From a checkpoint of a small transformer trained on Wikipedia: value residuals.
Each number is 500 + 40 x the weight over its row's rms, rounded and kept within 0 to 999. Layers, rows and columns count from 0. Numbers have three digits each. The size before them is the row's rms in percent of the matrix's.

# layer 19 attention query, 320x224, rms 0.0659, rows 0-124, columns 0-111
102:463447499480473499516520413470518499570486459469445567453478488536454561499457596555524524548474554455550509478441494560511571537503442537431422452467508539492535466526541538553525486499512470507570490447500583535537486508462433483497511432550574528531501500473536503513501524550549440485575560456511480490496579489455522535475547533523
097:539484500454476471539524481453472467447458516564536521559488577567573526468504478511461544538513573505460414459485481574501532540534489467502486600467523549462442463518545547450506550593521482545561496555487525492426476538511509444463461513441573502427402557471530586511510434458487454522504468508517498515575581454484495548542472541523
095:482529528511494433505537448490413515432476602536510573448537556515542554482520508439489498473505518497470487477495458497474561488523501452479494529560613490471531525458492537496466573468464497475534558472494471567485515511471494547512564495564477458488442482471552463494476478528495484534412476518479516412529502508477503517418460573518
105:529445454465445464470512528473483529493447496508465555588540533436518461499464539549511525515538514463552516548478461488410534450490420567526516534524492521436461539493492566478496479508488480456473537467532546455505423442421460413490609462462450538488497539499519469485553533429487463498551559469490495545487537510464504465542452481522
096:478518378576495470517395557496405446451507500551487558467545468504549478564505476455493522556543493442506474464535457533512587512471522507489491604517481547503495524541518499536509595478512553512493508521569441413477544515549555552473442457511481527444535526577471561453476512492509521510481564527559472552488530501531473493504479496483
100:477504559580565562542563558474524525475468495549521532493526486508586527534533469445552521461501453560555480441474494538522534497490492488469509507491442492457486483453483567538457506459519487534481505566539470482564474545519471410478448503462442525566457521514546493531495552552538542543564495537464499565476491409539502502487478498552
100:542524486501480464529553463464543515498459489477596521487526522545582515526512489465608495462508496566504566505557474471479529529425534519445474495465493553504531510463483424446529547521504508531566477503452506512509554594479483503456522488555454499492547464504458529418516475544521528464491529582489511461480526481495549444526504516521
077:626574521488479370524571499487376558443473509472490483573455553483556514490510489513517432538513483465522521508496470521428495398513482456444436579460488479482513470511536461492484510508478495508471467518562482467514528481529457477417531492475445465510568423510475517442501456511477503464475508496495530510512486473466439499502473483532
104:495494470490506502561532485537583533453527495540591513468593510430520447534548474485486441546523474476503437491497519519523500463503465526476487526499502496527481483500512507515515520542482457408478438518530502544510488395503529516549545495473525508531524532435467480630499496509517500480499448505562502597547537538457504516492534480435
101:480499371491502464516539543510456478535512508455522489513546500502500509500487481527518448386573574447446508516489516577476542537543507512451479531507511487470447525550493501577520505523524525448453423516483501512575486548469576503586525528510521464426484526521489454540409414475548548479508419500430455552511495511529510432515501484512
098:521561492505444516568449533493555552485433466469497503488582502508481523480606470549479563538433490476519457479538463502510527505466438477560497504491474491528474470559458474581478521490436440499513545495560464489491510537514566486514548519453474477457408499491413498533485558519437440564495463393484536550578535463520415479538496536510
102:416492486531441492493516498559488463423491495475487538543506452554487531509424483542425444550555477481476506562454439523530421532538479487525432481466512511473441482483437510474482510485452445474468541529544430539521525425504522558462499555500552510514493497487546520510535489530569543467492508551497474524536539476500507513471505512506
110:457563545532515466477471502452578476456486434514412463467476525493476567468487507446517487488539509508463480474431412475494525451428576459481494537461529471494491520515548530529522473495501474514517424432442488496495480504562491456480457486463437494513528444471449454550501482486448525549591513494483511493500539464526540543496438493425
107:535505494472524470457545481541493482468487553525466503511483495500479494551510431476577484524513509497590568529448498516601530479559442513497470514518515435534531443467476546482449525467558485516561445511500465531545510566453554576472488482482491525475534499475541459478554541504462515446540511499529491503504508548488462556419433505477
103:468451545483521526475507475517481561525481522502503500493425512518516515516481544483518489494445498400456476418459446525558551456474525491517541482474479468518499536493479478511483553484522446543501503513465474479481515485471490630498524497537496514536493544508480447439452489547512503482522524489503428455565572488518522502505516429462
106:477522465496505470584503480564540524524479527527533462509579559474501478453459466472550533503531618519495449492456554458554472476512491512520475549543517499551539534547471438471557495552430500564513507424501449478538527532505540509499549498485540522496414524532447532571572562462488509448553508540441508556503446421488498484532529465518
108:425515545464500475497476560523528510519561506510483504542452521421567537540462532479496526571493491547553547490456490528447510495520435499524519548534450495501547521481471566501491486541496519490549484508437447463510479475507544508509509393474548511604482456512527515537550482557506487482495488534530522459476556449538512525574500493531
108:511520549528501442539510442460509490485530566456501497513475516554414494507466529511508495557481507404523482480473528570454434455541508461510570502544494509445554467439501506516504534437479479559495499539484519482498436500471529547489532530532520464506511491519510404440579436509490500493430514552477534462464450522531486573489493568518
097:491483484437536492476522531489572565484512487459498527488522534576484531479568513471469533458495556459460509519506478486433413539486430480468478483465518447560453404527470522506480570465531560516510553466554522488508522487609572530493510527497501538456466544547554486492607479480500443490481517504503538538448568442498527518448458550473
106:488452524523537460511474406573513474433570522513540529506508480550524513485458458462491483481492491515476454470450439507530466516494506559550489463572454521489507462565454501483495494497599514508484545463498546519532447449497515547520460592507577492493499461485523504429491472489488507462610469516529501513439479495601541463508531466491
108:484503474467471600454474478544466511508500535485521457483508510427479505492541538427491494557567496472450493495458576495398489443522493548485469488537475508503446518488533491544573450522574504546463510548510476511493493460499538528460520523551454478444500482437486577500425453558515518446489466497517509555485457537524444453553508463514
103:530533524486506504515528549549496436443465468520474489482537521530487460530474478471474452468499528535589442472464477549537506430489522531477483536466552570555397467549469508515476468444546489545443426558519579462472558458520553447490532538493434490544557520498513517579442554480459556434426539463507513419475557503470490514477417521487
106:509530532549469482484512505472534480521564464476474506458517434497475558541509494495557501517535517574498441499475416531472481533472521527504491544498543482511423512543480418475536498505490582540563476439504529494523500471525501452437499520513414433434480493488536523499494568568501502515555516509567514490499486510470540514567448537446
098:551521500424493491551566562525483457529435483501503425472485539456459520523509426473492507551460535490525455469564512481468457439541519545471506506530527480505506520433550454515537471518473493491437452522568567405528500488555476489497454517485530462524544563500459511539513497498488451456534490555482530635511482549386568513527563444577
107:505498500489511517548523481495419440478507474417529453500499563461481442475562538522511473479504479512547522504516431443519572520546511547541510538536492482580489570464437483466474447492478508483485488471508492559476534477498466548495418532513536487550502551517442549581500394498514531434486480535485591581578449463560499483462545541523
107:506488416433459479488508501496511507499503534500546521463493492493477511518535517497499482493514544506538526486508485553545519458499495521486536464448463512493551510465487472396546450476489477516427541481429413430513534596466501551465449419575534468521544482573484557530534531480432509496469542490508513530538505490442515547466529540446
102:508477536529478497532456500541506504528565477480523483546487536578504526453580495426495499543466484506546492484530540453493502510481517472500551485519519557466508472506509483482453502536477548402496471486466489495540590492528474495413500443481485564501575513536522511517450500435466400456564517455518577516422500440489483458483466531537
105:456421443488495551613588476532589522533536466425492501457480426522444496512493619454568500491514512491445482510451511503562495506565487467452507496484491509502490488526539498552505509503560478480620517573499512508487426549531500504470451489432554460498521522543534471483500472347535535593557494427551514459528462455511494441523448486530
108:430571493444569470510496501495481548495503475493517498542459480533549579485502545546454527590469506461509509530491495461476549468529581472468508556559484445563589430500420536497448462539463574523545501543430428563576535587410453466575478471474514561427511514545514430443568494425537500494472472476527524467487508474492487467557479495480
102:476531513459489524469437485528486502576534486436496492496489447568535597493453523458497513500502489465472547500517521521518508540494468470519517485462485432533483478500509457488569568498504436483517497526448481510522459461491495554508505594468566421481485492532455416471446486445497595545421502585506499449514508439528482526547589508493
102:507546532524527492485547432548512397559524619529502490550486560493492466432519498445545522519548414513469438555469478493439434510532474477487454535473462574456525479518480505519499414477524516538533510497487594561460481418497515489431591561555537520520506484478462496521493551519456446539462505433516477467474489433444415478462515466459
109:494496529508511508521510486459497491457529518584429483405508481510442403533496420475471514470537459529574483513543439483518540533572502558554523510483508457509504491550535474566496486487601533487537497562505506544513503518413542493458506438532558510548449465540493536527556460547555441458486558531457485483495522468547537485502493457487
101:501522430459537499537479537524562506523561527561446560564426501503534461509464558486547418429510503502519506493504498541485447526479501572515495554486467469547472532455581447535539537511460551478409503529497435529516449483489535494533512507499489498521481519544455509484487475530539538518517426534416550545571446519524508554473543457471
097:503422519471542439523476472504504483454516508509521565462473470508477450565559492515466516509522514513503429508516418529541483496489525534549515424545477496512551492542614412437506451504410573497478488542507412463491577505518490512525515503547483497569464481437517442537542499500476445463565461557571503489462546447494519441524530436523
096:546592486534543503506471495496399517489504505454467500500431449547541537543517466510468520552557570545498465535514479549500467460467460544551476466511510515545434455477455432483442534498473557435489488501480491455521536539483434499487463570447508439470565447562436474537528474485488503536521570493500495557562491459566526507476429499517
099:517533472482533560501471519518473442558540490486579523566519516447498447575507565467491566534495529433487502431494441471505472498539500521425465428500476455488508505576445490566493513527435493484427521503476540518498482478459498518445543545539500479580454460506426401518571528489510549456521463606562485457488547473477419512558483489498
099:475510541490494484501451505531573492531553481534557592489516500420538497482530448482503498517441500509567520537538490547561509522469452508523522486493484547510500523449593412474485502470488573500522476462586448540497489517568592465459547514493510551502503481577471488513453499479582482423538500481537429525441500553484511492507565429538
105:543472508493542526479510497506481489507461499473511529444545489559493585536415481547435490513446522506430422556472523479502494494433486452461480518521525534526491517458497515530499548503488503545441571506540478434521503416548462454539519580500541493488437532539530629492489454512470465473407565529509488534541436479519554496551452552557
098:481517502507498465447432467519518464511464518484491486518470487521524561451480492474496467563462444512504475499519509482473469496536524507529449542547515526461506518537552463422544497558520530416493575501528525470468517462487519507453541577508521420505464507551447522512481525495473452518489556441488441401551501591593450456445505388413
088:609636515616522417524484580497473493524543503483560489473460499479546440566536519520421465587504477418446512537504496525467507457549537499468431578471512516456493498581463468498448513606487547486505449545500491457564462456523476498436572502453502510510544450490489577498471480452498485477485506529533533482509473520514478473557442404517
102:482538416441480503485485549486467488489435453548518502522567536522487493399475549477531473469528515507461474480475443503510475566470553457477529431532401445442534468514500502482543435572476515568511452468498530537566463539540438481525469455514445579454485511525401505558466468481460561497492532521466473496531522521472470459518549404553
108:513472407501645437554436494429483523517509485508484512398539492462520465523532517459453532581561499550493471539451503537500469546453475488524559489522430459468536567551434505521434560461490447471532445470416582536499560515486446447507446562430537501552538506495516523501520484506543517503459463499502477458537488482454502548418467571513
100:541579555534384484552488463502499482485503481435552513459495566507465512471488531477565495533442535550524473452589439434521541490500491543436504477509514517538472540477513475435500499529479553550616481515541464525486502524516501551484530527494541545448509490441439492457528524546525447443437456413516561486500455484508413516555439518511
104:507498507495547591467560495567485495499488503541506504449498515427458538539471514499429536476452569491505447474500486533483601463496492445478531504433484545517496439509529505474537461574524465455493476490480520496519538587530561534467507555504476405461442500427447489450494493471574466551488444505530504470470483479544497387513549448466
102:485479492522452480458440541520499502520496478573526580449474459424447474531512515522492527487520550519489547530512452600481511578456513524499572482574516539543529465474555523512487568460516460447492440431592541478570415494471505500466523511473515524457553452507521497544453538564380515531407498539523454520504466474462476568546509517562
099:557516499499525592494510525478562531516638501520551494451576452558582546574491414548462407512506432487548508473556550532467564455544506486445485479529501482490560444496517464503462612413444470523498518534459505444538527490545439563582561460519516550506490514467482511571493513532585476513498519489479459536516480476527441531466456489530
099:491464483433581502465431497490477468472502566415495504510540539502527517443505517424494522547425499464442560465570519500490416457452494513454533500481449503477491559520490548480476517488572500525553567443477440450523502515521502455464478512447536519478437567522463547466555498548597495534487445527488411497512464514560566504481505537460
102:426503495526565512477495526505466475559478480513554527524489458479526531447501527499554456482496539466457571518545490454437561513484536536526477516430442509503465532480488442578503549537516498510462413545461517474457554487558481476551505555514578473486481482449466512543552448483540451517561620488541516536494423438521445573512510460475
096:426506560476569591463571505524450543505535479539470502565459517446481472494482434477466465497504531459559514501508482472518494530499514500504482518509446567467498592514511410440469452480510530424455470509458532549494524514463578534526505509527442558594567530565556427426506504490588561533507445489500457512494399484468491503505543502607
104:493511516493509500493471511499500501523503482556514518483473473546509547526472457542502529557486462494518448516474434499523561462496450512510569544476515469564571462511460534508471524439518472511498483425407520571494504537464445465494435517518441469443536514485528481534485471442582469466393543432404540496483482593551420530487506515503
106:481452508534421432477541534484499440437473411462538465463434513574528494546513530421482438388519492507467538502440536526466520452481450433581469454540488519503511518484543451486471493580510390409478479453440513515513552498501554507482496505546504495512526447440549459468552550474505514446519489462553531473544569502445511521513435515538
103:437494524519515502552512417578567455503523470530537507473525506493457497574537480480494407467505501538554560479502432469470475505452489522590485498494488489472446524465475476499487476491534517491560519531538467526524520561457470541492500549502476556411424458505493555516476469489487445501499535492491517625510416513504432547474422530479
106:509473546405539469481538461514482478473459468485567476464554466475466487554530540506459511452474498460521495430545439509483565432547546471496539446528502523455470554475518555589545511575487448457486500488523517500486442468510497475518473509442472496476494483506522467433571530532492493495413412493521487482466500487404504501447474465447
102:564556488425484417553527566457472608472532383472517465459427541502513534552471552576527520507507470513533488466520592503459513537516509515493539477578543525463482559452523486455475473514565436474542511498502450545539490459472497512526511419462557495540540543506466554533516512568485492602530504435500453523440546531498565527536585462481
106:544494470495544523485544577477457484500595485496468486542457517514461447542486554500459510485486465483470505422500493516539520507563477482430494515504455432500483482499479510497538531531514428511516463502427485508490535457478506545458512525450505492465511541553498424518485488415559579451650504533482482543486490550590530447482478502542
104:419475426429552465461458454511568472514469405500483491510539572537497540508502505486517508469501489519494520469489482478526507523490493490484477481507512461557581446510555513414522495436555402510546459493575463473547485469476552468515548448427473502490527427491540473429486478489517525622456479480490504467538466488501510478473448479467
103:509512582506533496465478466518562497540543445533495463499530493471498500490496482514546495465551487524510471507510541536470517607591486528548476549551521478468562442545524479484549457525484567534486427508438509497482534550502579470456471577561599563486474499474463462532510476428546528474496543473539522444489458551472491481529509514456
105:523490522576497462487499508510590500423469498434401471540457474462531470430528482507449493525513485489532524515483470552585491454466528438507527443583506485480479534446518551495520530525520499533499487526483506480526524510488420443464469523586553493496457511489539579538498560572605519475563536471474497544503539539497481510488509472527
106:488520460474464525501437502491519493451468523500484503456557431530520549494567528536532480441479467529461495503509490524504452473575530529501485468499437523467566477529479490486491544455483446495465496536521481519459534482420545494479526588460574564529456455527577422525430566542419586513477449412511437486477482504513565431602503497511
116:404554535512488458475469443546450470473484405527530475475471493501507503500558499543495496514584530500462545496519512516485552502538481496511511471491446483496512438414443549487525530530483437459517501514517582532414509465494504384453479531570550474491504505491466498549508570501465556521531548472500438583522502487508554479443509524578
102:559447534483513490503542491500532481442527514561462548489511495499501468437505562555526517488552532449523506432420465498489475574426426460499457495499518573481495487544465461492512474400513519458554545544527493491498501475415490503477452528585523508463559525506522440464567481500492517443532440456490560581488526531519506527512432501519
107:495547494532558522549483495471515525454478499439432427548529445571473512521505462494577477508452495472466472540433436522425506521491492586451547465477466578440490496473479549584505502464481428487504454491493508509557543471523489499525530474511503494540520494557491466557480572493541471493481467430451540588442566534451520465491501488500
108:460480487513504528511477542508463570461493528470514547481538468462564519458507525531456538492463572509607546478448520473451518430493526598509531449538512537482532417514573529481433520439483476502462459531442463596501472532467540541439440528452479482440525497522501481523466511582500452514498515504550495513556502535496457426535525448525
100:495384481515540511553477469496427503413507539487575483471507461514566544504506519489579490431480515454490518497507511496474487525407444477487503458582525466563495549463435486512549449432466529506457464489503549562550484486570545495562497464425485537537480462541447550458492509546441500544520520488562477463558498462504530428563410524451
095:483470544418461520511520447511504579473480510552566574468396460428425502541451522559551469482485504483508570464528549496486527593561489476511535510453523534505522429482568518469482538513486511535551522541584458534484515456513519517517537525434433500486424517518464499497502505549526528451531471532491412485501491518567538591487561529465
091:468548372539499561520492493540490442537560456571573521541519517512543497450535539461502518478453584458482434492468529492414576515531564515515536543502418490525538526497512508463498507501506494579533582573508475418518527473439524525524467430482460540561526516550495532453552493498513602473493515469525501500477460494513560503502503457431
102:510538519459471526434509393487489632497577517474566483590393452498504480465462485480516517441511491445517498526430535557445521454488473507519469484471398513484497493542520496541514517484548521483516480480503409527503457487539472507526458482454513511479478468514525487469490586477490563469433430514510527549557512526547499488548480504537
098:427454524519580483510438496467417567490492563505511505458508465504570525520464487568494571456567502482504498553485444493518472427513589518502440399537453492535444535535463472422527548523520509489492440450437508446550565504536468449516588479491475458500539501602547497473474516484500481489525466534545508502544525475532507466508516490500
105:490501517514503443538433531490506554376489504472490484468513453487496543495489432456480455469536576520433509496539470513470451502516583441539494404499405448491549508552499440599515565473493471468485512468452476567484521547476521455444487500547492491516524507505479394534484408501487480513508489502498529560440465528486530470502482538492
096:480554521600494539497551473487467492466524444505465493508566442502497411525597546531475562478468473494490501418535466493532488491450521504451527512504584534572557486464498486476476444526462503504514511547508552411529540453416427574426466460568577524543541551465533502434462515544524559498448488413580510516479495485498535506481442482456
095:468545482507479457473459468440319483516470504511446589473535498541496506474530392507462464508575542483505471527442487473444491451517551508523486582562467425493543484430383507462486510511468525505452487517473504498501508510453492573512451566448445504533552435440481507464571507447579503494529473490550491463500538512556443497496476479505
079:570632456492580447558597510462495515440520539461495457523393505520591500476481538521512461428569546430520509441529459475473501472550449445475454507482497535432504565570500443539483480531502494477470497493519552526505513455501451464446552551541465482561510518514546500529471454509488558478469504477506519466481436516442550537503472551524
099:532466554576489482563482491593496527472489488559476465565475488508490491527437507547476501535455464521502426485554472502502513547512498476534522488491488412495487458391564514498526527516537439489476512457460474607527476504426441421523536439495540521503501547572487468531508564433531527447534520509539549570548524531502455612548533530503
095:468496452509540509471431541448548509509486455502527511505476510493536583448499484491462504513455482590527480437443539502554526483570518538440482462468479443465473386482440442528519561507542502504460481524486468448557514489526544550457510454486465461515452490475504534444511449471551476515476518539420512513495509451557453444446460532479
104:570496473517482542525512567395519476499471506589550468593484490467440428478488473493549508536456523560469547548522501472542533560539518566558559535534484445574538520520470533491454560551482507502519528477571495565513525507550446590522551453453508479426503512526469421509469527530507511475461475513500467498473519501493457520525553478448
103:437468490465578508500507505530494475472488538567490497529532523478468519570497506454457521490400527463530559496450511515547529519513465488529445476529506522508448481509548557515443498520451552466503476504527487586459472464559548451481522502466401513470530577471461510438484503620489527460474508532461472499496499603572508592510485493561
106:503485428464475520445448511414498461496489502451537436499533495572541449517480447467538523484545484472469423518582461489459464565501512541568495533510512445457550505541421451528459551515545494475496509550486480510467584539515461467485489501503348485522500543475413476519551479443457502544562579471496503475556482445534532500478476506497
100:471442525500508528482587524474477535525501445630538544451503484547570527545489500441542513520501411475422485482537547463501597418518509477449483523473456565441457497521521498515475511461496488504582444509393458465530498457480522490511469426438448472493522549490485456439510525469442478486436496450502523502580498434559491478511521454491
102:493487487501494530480572498497516548468505485493471498416510513498493463501510620531503464477466512486510466526499498494501454473544483563601535485466469519481523482535501560529471539516518554562440542550500525485507582459493490479542539505560537501430457479490567447447491514467509449502550490520476469507467532470535547559550526493479
094:527505510482546508501476456429471453459597519498557452553492435449448520520497452540458476501498402582487553461537534501462474493471468534508551544509454550578549527477510433497521544482437485455459455453578487535492546520484534490452480499485484525473553539498464517507516547494504493465478517472548540469436519571591542557482445508461
098:484507531553501504481541573551540564473475489457495460467551460459447501492460435516510532483563555444423524581484439477517488428515532527524488515488444465481452488504469468460477493473484496538495566443485498485493437503468480480460503543500506390396516585461501478495532470472504476547543491543519458458491542477442442524605462501494
107:395466514515546546554470483499472452437550553434563499529525515577489481468521504560529455455447507457481488496440544519492494493497448519477481507414475453537477516558560471536498537436551430463462504482554453537488473429512520474500535425472463555551528501492493472577522466479538535544465531559487536458439627527466474491507441510565
107:480460503500419534543454523523470479499575507528519445522520481509486541537542450481496508439456498507509434508521508546595491444468445515526506477549544545531491472563509549483504492541528504451519496498500534418407499432435494495516470484570583516521512560475508487532503497475498453479467556485608557556476446504499467502445502474451
099:486464527502475477492536431418552450488500502451550508499493573481435445482522477473458510511534492558522479449575506556483480527487533479486489454493476495480484502504452518495507518532422565478493483522460439444518508477549362505546492514477482557600517496534499546518380492512495469490514512488446415564487538551475502581520453521477
095:507460519474535562516547463469524530455494516479504408502562467538478463420555512528462558468542475470470540570441530538549501520502438459415535481535535427560554500530493497480469527550446492469477499431410558541469496516502505570444474568483471545517548510525450564530575557517564438531502519509505454513442485529469458477486435490501
102:534571512484509515483446486415455479468558538528438512505501424482463503520471497475458438461481610483469502512530486491478474467504457592583496459538445476456539509479522454480421546469588466521560511528511511516521433524569499442467406473549536443490570463545456543546475561487481534462485595508513508486564456517416489518504457456536
096:491520365606494443534516541433513517486488440485518557483454484501500524549481479501515537448534526538482528485542496523447472561581406490542464529451563565467477454453504483469536564492466503505469421441497457462458541570493526576470521460474468517470501544529441531558501500499446478540571608443512474540509555534565482482497452507530
105:450476493519505501503499596476584528557598528540526487526403539514469515540508495428373530483523486433580503466510522571445482506494524451476516512529425467497472558458525460512534533462527426514530482517522489586466497555542493504484506549522482456450494422515495447516409476455485436516486516478517479530493538457551489512506583580520
097:426479442475574512532466530473489487507540567533509553556435525470466458509560486509550512584512586512491511512537522478545509563593552504506422499533543507547468497536520468545509545484502499603478533499445509509450465518451517499448480405494580495489536462495465524518495502510504462529448477502504500569552563494490522512510470481570
103:478496509547522440484452496513443478525484513501456558548567462509563543484494556466521527393585551529587463531552592515583510519478556479453570510511517417495506471426488477517525548474490435477573500469483547520521525624480487516538555462470508529504482487508445499495510539466528474466463460484476500561533550512503464503535484512505
100:501522475466458531458571498531497463517490482420493518584432529513472557504461481430515552503489532528490488515514485513486499545453497487441472479549493534475463511558596457468533474490499487590512480505518509476482495494426525451433471459533582489469496502515465491505515501556435450572499485516441470446427549532492440527484542545450
100:545549516526474531488506501481491481533483514539632482516477455472471465520458490535526473526540557392451545492557477547456457476476524483447529474458487487524467543487509517575499405479536509469475531528574499502564521459576450519497521545509499479606468493492451575535583494487495481469446549522492541531440540492496510511446550525487
100:469413517533492482573560491528589513502533489528434499527442563500453475531591491498522543493445485539511520447482544495530535553462446428529465512481527522532440512450467531505505497444508530485496419502529440518580464463457520555446463502459497529527490492470507533487462471532466521522444436551476491411499489497489562569536532497592
101:560536435531540511456465564461464508531468464543515532522506485542463525532592495469541495549475467511478466488535461493442494546468451524504499474509542525448456455535467502477523439536496526500460407551493501481464587463490544386505503532514466554466530427490534508535513499452535541521524565544468485541465516475449460577577498481491
101:468429444493425517536423512528422438515458482531490460494519467457434457497555541464512495460515511519474557555484630518475464441459509475504518480493526467550586531480476529492533484448562510466525491509493509482473578520482543518461550533527587464446460473598473548566510527504423518502446482487451523511522526526455473524518507569511
107:494481471464536467518476483487507469505501497536488429474482465448534467487550514541474528546567529531475467523549492497520548457558466602497517539466605500599516527483460545513557481467430479484566485565425542512490530562465564500501574497566420425525438565503491468479537472567437520497526560531530444516512516529465505512526539540565
100:530453496568498484490541540461493437468428483517470474479478570584459412491493448460572441506482444526560434457569480466465541451522518493502481510548462552478446596537466467561538484504519528425536523497458555517520488477513507523469503559513551532507472485487578466522498459400568542495478495533425542535519510460521489441476488503460
084:444450591426467502427473524529545488419497570486523505460484460434444487487499550543534535539472416537505534549493545490541549549451550536480524429410582528518516511474513479504538482471550510510542491442535494538531542456509416530449496533592496504466543506494492523535520593517423506460480577476467447501549533559463560472448494527487
090:545533485538644482490456514507505550371522514473511561495479537508530475486452581491513526541555543502487463570494525525468541499538567506497542490494498431516435506456571495532437521426468625556589536482482543407527503534445439515464420594450538577453514504474525495492556462506471493515467519520523509542465502467421514486485501499545
089:525554456490588455629432602452437536497529440445480508475422468539580530543480501464458578524505541520480460497566492512445534463546530560503531498536471503443514481504469415445432505538402476478528556508468515516478515514544471492499495526479533444487515525578507533430500426486453481494498490496519492475527490452513514536468509477484
093:533527501525519568524439434532496484516528487477504473527514500528550511409456502434496539504549533459493506497525494461484479576466476534495544532414511485503480486452492534489498530520566504461493380486519529444631584548472505495583485548521519529462542481552451489522541522516513460447480507423476507480490521570404594457430432489507
097:432385427490485541472566502523539561545469416545457562515528467524482423442531468499478457403544532442508511469575550540504504534427464531477532514490493482493485519463452551513522477485498435504514558556548502623536441461467471500600563444574505564560467512510500470514466448512514493523502455451525546423485575456492585490524518524506
098:472616429573530498468438531416473491603592569509515538495464550500512422480462508472474474492587464545455494511524499512518558503534465490461484555465557553438480552533487484474514485592511493562516557558497500589565443461506506488472590552453457560490511533459533486464515487484494540433549534496524486468510563544546468543479495510529
090:449596430546507443593464525512537488505467492465472440481487528555473529508514522487401582487509542505442415513515517486453547487569506589471589529487542501489557459560495455544484454507499453461507466470465485482473421568472562529579547463525591541529491525527526514557512475542528433516476501479541481477494577470461497483504412470501
099:448538533432578443524529462531505511441510481527540507487565547476434496485510523541483511497492495549497492514576500482473508529469538500482519504508517438510502524492496571451556511460536545462528487506476506608480547464419532565600473488478513571515559510567533453477526522514503448556490592594527483439513547485508447489474502527595
096:467492559483513532504504548488478471478540448498514605556467538534469508493517534529479535505539545527505476509523489496446450466507492535538481563572564442476491468498534533466545518503445509591477538577454503581502509521451470428472457469516499491423437468476523537523455512468586510523432491527527495571452566545489512512507416524464
107:478507587512462514441455516519459522523566464484542547507463519503512483470551475537470517587518509459524480448504545488433540531472507505464568563499519468503566475441558461543485523454479476583502491490479515492519499432470551537518531497481547490533581521395479546532460550479448451528496512536505491547495520486540488540500541441503
101:511522514561448529529428502516529550400507461500518504484492460469458564503477562515526466516591510429436474518521496470553444452434539539413549429506441465515485367538553467534414498475466510493495482502504501447529505523446521508491477544533423568543503515544425463525499517488503480496537544536551485523557571513510493454484478500523
099:479540539515478501499534479428466507530512409496573414482492492475493551470561511530472461453510541434477485513594511448558508496512488503522474447535462499496525562495507484511499498442594588524500467523567499500452536488441489510520527620438513506555478442519532538466530457489488451526489469477570460538441486511515522470489491544520
100:520550408534518481609461471495461513566414503500511553533539547504489487494475523497513567552588533484537478462524487489442538477484498448484528469494481467529512430528457564460471519609503505491489514439518547540525524502447549437548502478513582544496489459438450486501515529492434469515459539458480540548556500562519511425502517451516
106:529545489486489507479562521537437503512509477463439560425524484536507476516451517584548567537521475511552469494516589513522408565459471522459445517554461522514523498546513513552442517520478568492536540552482420554521471511529523523588454456498543443463511451412518484470501536495531525503497533526508439461464522446464510475583474516507
103:561452585500473466473472526449475508448477559499465606526428393501538503602469498473522511467533483409491486486498458485489525452546475511554494456508473552473526558490505542458460486504481531477500496512520542548549457526544441533502479497496471494461473505430490535475521479508556522536382549477550466526513548505528451449503534554491
105:522494547480490494499474552448438547499520573496538542527566574540574434520518459505501518495463435534550477503526463497503415491568528484461558529463515520509522408456481577458464429507506523487497510478521465489534492482473538523461474562576466579489502470521437522486439484420453552488492511504488508476495463585561499547445579489535
099:552557448442546483555497433483505539498540519446470504516459551536489446581471500542498447483503483440454510513499520505564585492491515464489499467499573389499470457510523478474437461548467429467480452388471482514495501526519550470454496541548588468455497498500522501440435517490493543473463518480599506525524431525500503565449468549524
098:469515532532497490575460502496522544517426437510492517537457572507545415420514452458514470485430550512553491508441485553475503465482528506481513492534538521492500495493525509533389491495442445526543439461512415477476535468501522460537531558515515518495539436532473454534475515506482551473530573503528572435493515527538495441435432436477
103:458445524486525467483507468512501488436534566579538536490486445516541552465467478505547499516502536542431526435428486473507554410502535466494401517507520451503520492516517501537531520517539457462434538455517508431450566539449507515494409518527510495518446534452463482410484539469511517510580478606472479522554533575505519481564528507529
103:504501555494476489532492498536493483523461535475439574485504504438504545485554540531433511536465437494464509478457461534528448477502530527484457498476524489485465485498450536486573477516598535489453547484465489512452533558496516500501467563515505411430534524496416582526512574469515446538517533523523504523525486473496518486600511502536
100:493423451484481431497492510530488570540516506481504520534524582443468514486552411472457566504461531481491481560506495510456464376521420457495541497437519472519530467421459589468535492547565515484472484491431465477560477517488501584471463461436516478507490491480430577501517434524507507476493508515528481483524498453488547578459556533510
092:563520576483562518463608487508529563478541508464490562505471532458543531478539527459483485492563446466585534525502489521532470500440499524462499500483508479497499484480511487514462446516550441461484421585478602570492504468470471534500501532596544466580466564447472467510459483444468499508490438523505509549462475463429512544495492488470
101:390452456508514483484463491527498427605478489527544505564519533530469530537476489487453484487486456559469464516415456473500512492499534481451526498500521572490502573507508518478529528479523498553516448426457501510514504514507498571520523516511527437526496469629525563560469421520524488576517534486455534480527539467590474466532474466428
099:499468546489491478500542485585515493462484507466442537495452371476552491493460533499492408486550389506519522491578511570521518528493501529448514440518462479531444476503466433550455449579475564490470483561468513539438536481522466513500508494508485538482548521535497479516480539502508504534446451498483497492544491475494504489423506567499
099:440508615459497466431442513488486462478531523459436481510571489453424507457515480510517450497490478515598484496444432548510496527562454507493493512464494521510493511522463502539502494558579500540526506433499484462531609478425502524551524604560470444396557496514511510544471524480454515491415532502461536526470441419502572434444514515483
096:485515413497477513583483491475561494471536500488499491501545497534498530550566542513456470525576550459508488503452471466511553504512570426544508482484493536459480564541455513535506499464507498498531594530449559534510405453502482476565413493450458503498494516491475464536529582545448569456573507508506468471559485517483479482545569479520
107:512499524590447567448449486484550575527487496424520554482497432525477501420482541455512591464494477530550492530397497472520507459449527559456527496531521535506577487524548530505523481466543553474579471474476470483467490488556498560505520414518539516501457445560520534519458452522550547485458530459478506489537453515504508508472471478507
102:452503587520445488493491488549455497475550543410510510535543523525508522502514472482544539566509499494538564471599542526574458521493469511460480537502484546528479476467497404515475513478492555470496464540514489566492552513492519454448492512457558537514486540494545491510512508470490511460460478468506513488543478481513507420536473447480